From a checkpoint of a small transformer trained on Wikipedia.
Architecture: RMSNorm after each block, rotary positions, normalized queries and keys, short convolutions.
Training: a variant of Adam for these matrices, 412M tokens.
Each number is 128 + 32 x the weight over its row's rms, rounded and kept within 0 to 255. Layers, rows and columns count from 0. Numbers have three digits each. The size before them is the row's rms in percent of the matrix's.

# layer 11 attention output (transposed), 384x384, rms 0.0316, rows 56-63,120-127,184-191,248-255,312-319,375-383, columns 192-239
110:130151147117075148150082139158166154177115106099163128144162107115161131100137122088175106123106167076136087113120113138112099039107104195121144
122:131126119123119119121067155118130124182122121097123131132176163118132132102114125131156108107142072153117154093136103139123074071116113140136090
094:110117124141101187082161159095133139128149116127151132161159135125118168138130133127087136138138201174101130110142156154147105102142096099110125
105:141156132133118088141086144175234127116130067138120122171133100117124136133125117122077094108112255102188217087114142059133135139120080152088127
094:164150177128079109160137102161113125098120128090146079138070186123108122135131121121018133115133220100207166113132136064129119121124136164148143
099:093158155110120198128120077133169124098138121118120147099102140143142118097130131092111125146122255136091099139142200141113118087059107129055133
101:087118131093092110069190104116130088036103101121143095125081115117183149133155150154121131139139194121113188150136141115125152114154134154132087
097:117096105111211137083129139082176111042094130130132152169174084144199102130125169164068176115142121138082159106134154136120154099151143125141144
119:122144125100147119149122160108123098152125185245156083135103129121154141073122113148163094099111125140149110166161133150146149193108102126159163
083:116136150093075096120147104076103120125141164156168077160114098143192151066144123129135124107136000103137169120139108152170123146095109131134185
106:123127161119122108143155108137134137084148138148088137163144143130132120061113131132138135069163156132213109161139111157132156145121093137124116
102:078152114127017115084144069122126135158116178173113138094100076123112113110138096136140098150140068164152111155155113141125114118096133150122127
110:150121095124094081113092123231118157154129107121088130126130123122106108136128117132128114119161197127167133107127111151121188171124125117077096
126:067148100165099158125145213091113138103120112146161143158164122125109124146118125137187160119114173120171129131165135103153145119136147149141111
121:119120162120104138175085109130143107126144114087180075137143148140213114083157124075093079123169066118134244144114158114123061142104137167129100
106:148109148113114101193137089034100120111136111122150096124186129109150133067122124093063116112118053120135142102171099155114084163117114201191155
111:147116129130174162098113134136157100208144132092132100160149087145158066131146158118180130112138050076102137125102110050128117103137154094169135
111:109151177099117148094044177104166184104149126065127090124119085132170158100121134143164143092146133109139158102124194072144153062087136096165180
103:108135094162135119157166169064155198149123177113167095150097098139121179149132126127108147116107183204104132090147136116114104089107108131151180
105:201147159128130190065101111152132043147154097096161140141183145113183105133110142145148130085122147144214198124149153093159148142122133107086128
100:155096161139068170149151088145100080168112104122125173133112185153096130159113129119077123114116104138134175127125090101133087154167157150064082
106:110133133088119139119114058129142196127162123104111165065095082130169113116119161076114177071180072104093100125166092103123107067087141138099143
096:149115155141105133071171145122113092201113104103144137122170173136158099150105115134150171109162109178172165154134138129130136149133142130151105
097:126109171092127134142111139093133135139117167071183109161157134131168141053118131145108136101097112132178113110108188145107112141137132125210204
092:094154149129084062126152125169118087154140182122157138077103166148069136140105119144113158118148255111052132140112101090115062105109106176114124
110:133128167136119075150128168102118124118118147150178082089054199149103120135156132125109140123136202139114138114118121092124121080113109155174162
095:105104151163173153165150169108155167176125122118143141155150101140116148116155124073128091127127128174208133156128149150131112157129118086098177
090:173136096120070148101098147179196129081102192149127121162086178136144097130156133104099187148121199178141121145122086105119180113189142144099132
098:129117089123087101136111055154118133126114151114089142157139103158112139133123072165089138115133151136126194120120091183126138111130117105068151
097:100143074154051159086111103174133131041118182079134157134069119123073138157129174114135179162122174140113160092155119107118080089159153122063160
101:111108072103131134109103204076155097100115090074094116124174103130166144134138112148102112129168124108157164130117127114115165156169140076165103
100:109146153115184162113111162121149167120121151119155120104101122125153165080147159083089107116117110167130085139155116107108120190146150178141150
089:075137081153145081118060121158088159156136136208144030136130149127152157124121137138127147085130164156123192167156186046146111157112101181170098
111:127111119143168087159074176082078142137121091123151106055132076147110184150148173127148083136141121138180180094124146081115123146108103140186115
100:144136135118146118094137163083138215167121145107147134136184187154134156157139149110121108153098152170102140140153123103147136073139155129137159
102:144148077113148172159077158128132097170148161166135079131130075141076158143134135055170120135113133119209207126129107102133109123135143102146157
093:110131151127075094112112050164093133123130157143147124119122140150044106137141089144119142108133167084118167099124079139155099112129116113099119
100:110136114139087080145116118094120162100139184119114093151029079122140155156160138107093126129121135155138110146142091126153100056113147138143131
106:127123128110076125133100157101120085085118099125152115111154079157176123135130127107148140104145147105103152136108111095103189160148130140156074
102:159135139077149100137099163060125093118117179070147136109133092139108141082127160119097095116109073112062078111116127185103075170164172141162128
109:185137130075110057170183135124109129045125178099127212098078153117149112133108128111047151128117186105085123133130070152139099120122139120098157
110:104133095095113119177128131191072101145132075181116125145117123132111093147131161107162139197130002078076106116130112201106126091135144160173135
122:117104116146089133196097126143148170162140031097133129174126203121146139127114140104133140117128090068117128121132170137107106098096172121175173
107:126148118146166118096133156056129160097122127126138092179155117155173151123134134064137141109119173199141142095136159138147136073120138117155183
107:149151134102085154167153166154167081121119089149157068070117139136139120136103131167129125144132222128147146131139153092133126139119136142093163
109:130139121094104112158132150125085108091142138067101125129114204156111125144101138179073134137121201118051156093136082146100151122156116190139153
116:147134146150147071118094064150117156105117139151120144039066080102135109120155097050082125094140059096105126158174122143140099057096115130109092
115:149140116119141164133144219141147113142134157122173082117100086131135137194140149119198101158149143120171164139146142156121146160122129152107122
103:099127165152173096071095133122135141062077125167154130116117126118110136132160140134089120148142156104062086159120148131146108143106127065073172
# layer 11 attention value, 64x384, rms 0.045, rows 56-63, columns 192-239
119:150121109123122166137118171142106127111117180073121080147088062037117231097130107100071132094108138123122121116158090159104146122145102175170085
123:095087159068078133155123109157070149082093126099158087141072130085090143097156099142119131096143106114147098172160093143147127114119083127156120
091:180137126142061079141158081161186081092115128110098140104103175126163160157166068138150133115164142108163054090163076165191144194127104133125033
111:127137128189148107046122187097165146121095129072085135111115132147139168105090089129123161147110125110126083095176160155141129158181116164157098
098:158159121198179121079133173149047136125175160082073111150106100075156157128086115136101133139153130169128103065104132162113184201145122127151113
099:097112108095112152225127179167148100133093136128202100124181161171158145114128083166194089116142125132154146138155139149173128181154139136179105
097:088148109094169140149124087057100143132135128092132142156149111139088107129138136086144128101141114102169171177082164099080123112255135125113134
096:113126096139107140110140106122193119143141106147118127146156166175147146132170107122240102127158131170137139145115083038103129036175120141082127
# layer 11 MLP up, 1536x384, rms 0.0516, rows 0-37, columns 192-239
106:166125173193108098134144099113113090124103163120160113154165147095051175168103070143180093148100156103095183140083179099077117120150116164106114
118:078113170127130122117101165130113143125070144223138136148171128152157135183139162144141136087103132116139133076187121137157158123138179137117140
108:083116097109179123144138123103081133151061096129115130161121106110057122185165106052163090199147127107147155123093096161134152143126135097103128
105:133129094161121126186124118154168169124122123149176174145135127159138135162107193167163109163119133082144119135161101118095151125138149118071170
093:139145091113104155102149102098142102118166142176143147084108136186122152087158206112139153175140120125110185099133155112104151122087118189151113
101:140070106107207124073114093167114155114134084110203113136098151089156119156131159157105160150131133112121154116127097156079107175114110168136088
107:115139152088119161068155133080085099128066131165120123120172135122019123134107140150200100127115159131072185150186089178173157138125151145104134
091:127137115138124128120119127111189160087137160061091123107178143101099122187135073176047158170099134036157109122120117136087120138090111092087096
098:183157102119122032121113079168106121072155129037115197137080180126162138120143126114115100119069155077077151127124140147157106129130175132107150
108:120080188134149131128136135086072140117072103155182104137196170102173227092115105110165133140119148089125147106138158120153122141069075110178078
100:173197110190110124170060099102079041129103098107147109143107126141154152167148094050131147172104146203187132085125101155084114184138139073134143
095:153127138119165066150128172161126118087117115121075150103145138153133115140099156113105224149154157120181153092108070186107123160077097079127067
106:080105139120108118149113166054098110157120123128123142069126085154146203158167119114141106125173137143103095126123131142108119158095168086142094
102:123160158126151112123111080064070135117133151143165129121173150207158100138127170138149137150180154116147151130158148134119139125117163096079154
108:146094109121091083133068075137049138139108096101134119112096127150066120129160131144079107143155149119140183146160137180142067125137118097106121
099:131131141143154201111100136169131134149106114103080094188162115167128118130126082146110078146091139040112133145073104125145161162117114128145133
102:069163122128152115163120144050134094112136111079151096186162144149167138100137158123093137144147154178130169122182135155149153155132160099144124
099:143091129126184077127177176140111181104115118123175120151186131084147128078123098169124199129087139133140129108146108131108144092089142128148159
098:168046135154124107185131142153145081123115104170081110138140122155095109147075129135186179097094141138101118116156169074078165085122122112150166
102:160098091134134145149134161108129111125143126156127172065112118103127163164070093108111157125116142116104137143140186127133121146104144084151153
097:099125173141099129123068137011127125143138090116088154123144076157068143123084125187176150129149119147103126144153142172116147148166142183129098
096:185131089120108121103099123062157096043122174102085138068166168101169139174156126153123130124202164068091098096141120070091148122181144165129169
103:139154173216137168134139156100124100114186083167132120163125172120119157151122093070141129137137125093037121147142146166102121147113099075128117
099:159178080147150069116108115123123127083100113121107137128210143115029126148188151159148138183163133135132214101167094106152141134178159176156114
104:101153088119166194088137151124113101128122120180068079118128196143170121124090212173157123140138151133135143120178161145186178118165115136143123
108:113174120153141147183017171077141086145107125132104062119165125113132098120137123190086092116077153142120127104154203125112110135149187153150092
106:151132127164081097109087190119112136153146118113151089126152125090147127137139100092123103146113139153137145183098129161083146166145167087157148
100:166155145123118091123120118084109126129160157160115072128149133113074146168147080158127161163156140100164156195139181151154087101147143083193108
103:137140135172127090183140145144157126112144105149057136132104142106000159139153093155182093197139149163129111169131130126133100112132122112115085
084:109156099192128103128042090108151065105211107087120132118178136135159164123119098137121103134137158143113096110102168090085091152165118140131116
110:135093205125185078135116079144146149137113120149102132156086148159089178146127132143156109124174142111093076161098103119128088136140158125204061
097:119145161189151197127067131126089143168115106101124135158195124132130150117087181195183104106105123133181142213154098093085124158018097106103111
091:149135117120135144117063079146127020129181106093086122123164146092111106133131163139195129128158132042095149182121076115121103155061181101096143
096:089149070172106078156106114154106111144171118151065093149159169192059117147157134077203183171121133157119184178128131159089092110162198091130073
094:158062117118173105157117148064065079103142125204084125118127194095169138134137163117096130154093182128078157131098144118188108122146099173118161
104:158075151116122177162093117126086098089144039093083100130156158171096137108162157115107177162125122143030176174149090130183109156106183183093105
110:147152082148219157158114166106087110098156109063138147097091156099141116134141106113081135219172156108069073094103105101115103094135119130125070
102:163147066123212123128144125091061066110073106122090095182133168129146184116112158113128160153112118098127167123208148114106130146168164112149109
# layer 11 MLP down (transposed), 1536x384, rms 0.0488, rows 0-36, columns 192-239
107:100181100099125072083168130145110084131121144106180112134096156092123144174156151134096178205121137132049148101095120099145125114157137122088104
115:161129098137136119130161130137123115162193114017147127101089164081099129099101078127146167146189145155091120190095103132190083120149077141124108
102:146157143112128156051160112079121114110120125175112099114138119118175154181134136115224157159115096132083151168152189103073143096168164093132196
100:167111160133091134149102046130135167144126144106154102096142113157137100151073132130099137083140105129165125119178135136089131142090147153135137
112:153055134182082067126151171155160137125113080144148105148147162116121218106121091100084078131149112136139114098182136138149057084143101121193091
100:030116132122113094132202120126158135125140153113162180162140107145129116143117118121149139106090095062102075127092129171144180126141117089125128
101:136084116126138202146130149163143121144095174129168150145122089168123119179139150140114063074063088096139084120109125204236167146149111108156146
092:100141091146099137136145099122052148163125158155170138102065126073110112084156148150121141136122066157110179101176104079115097170129147177144125
108:141109113151155144138179157151097149170139047132126108098144150117142174140163129100152139162124089120125095121140126101148123116091092106137113
101:127130121153117171086124143156105123179092102139137157135130152164115104153170135121119110120207072117092123112090041101170116106047179160128080
131:119185117138095119130127107139152109155109220096128109129124132123094169112168099208119148080162107108139096118144121105153107085140128110132147
090:079107150161111093078122087185118150099113122150115087144136154103119111103062057129090158067093107127122137153148178140178167122153107139177089
095:141095141144115074128125093132143192125134124102135073129156124078174124083205067127082116106090066093166131141155132099109130140115145236127149
098:121143134153112096187159148082122106164084109136161163131188079151107115114071192064109094138198086123100146133155137155157108110167093124164111
102:114091107142104103124102202208114163053159139127113196082137191122055103145115145136164152129137099124148143123122118123139161143100100166136150
099:095092149054063081139135116127134148127134140192167115108138072131161069178122113117167133076080107090096118111110163125110123126111110155148174
095:104154115112079145037154105144120117095141099093136146099152160106107152143221096104138133113128073073123150146140160078186097121170123196112128
106:124104164117080170131126133144183148190053148106091106173114076195105133106073159072132149099177190138127116113113072145128058082105138132128142
101:187154143100108118150070155117077066112198124098133136122100179149168142104143149122085067181147097144111160124112143129149139101193152123140178
100:104151109113095202117146116083145133068137148154138240096149149098146061114098105160216178079110103129117106086176169174137132125120161133167133
103:142142168164127163122095130152080123121086094143131162131092116120105095140073140097046181091140127116066107122161124110087147173154130119175152
094:129106137125102173105133106151124047066170175193077130105103122099105087107149180189064115119078108120109098133090185145091066157102122099072152
111:119070131077098160072162051123070175181156092110187139093134130139150086079146112151112100145162152183166152118156151130122144122107131139092178
094:090163144093138152138133076112140129150143136097133149159092138116076106144116113162108157120151052192115083097099143189095131091131182141181143
107:170113122112152117120128083126109160140184152125230148094094157125125134114093093085148100111145150116163109106150076139072117066128140150165157
099:113112135118119110139148151101153112181127180133079128153116097123156061111091160180132106176173122151124144126152131036226092097114131141113146
100:153126151076179083174092138127087105144061145129132207140145074144142096105130109151120086139149052162150088099088073099153074185160157142136149
107:178143106157158172080162144210123059149076097153154101131184152177147137102138106111115171073127155109168147111135136155150132138069132158094101
104:136143144098033138122130121137145113138094104133117066147121162143169090065145127117158076097157080121142142153143097103212099075144145054143106
075:127171150135156107149122119140125117173165113173138155108138129123157105142180118132202139160146207104100098122118177144203122110122140119132189
112:132116117121204163138140134170163110126132156162118067103154116186124105109139128158103121105114178098103107117164129129164146106098113122100141
112:141152108143077108138143145112082113116163201174128119140122115156090183108135101176069085092132081104121183107153129143136123135145091126127124
090:170112125098125172149161081164136079051145108122139128115142063177129145121182140117187154077164076108207100090069165140134163136111136102094125
093:079148086187100127157181148138122162175124140119188138144104111120125165129206160143164083137154070149111167170112100165168139124145129000127134
097:101154113136109071064051141124092127118112100132140092099058101133133119086144051099178141119133115152142137161151157185119135097078164167139130
106:097153121191187146121098166104117127133105081151138083110101113123171179116128121107132099113156066114199122110186096155170132076154109127121094
101:162112122131135091153152099156119036120094095114135111129115158160144125167140090109110095129127183124150082113103103082182145082123138086170177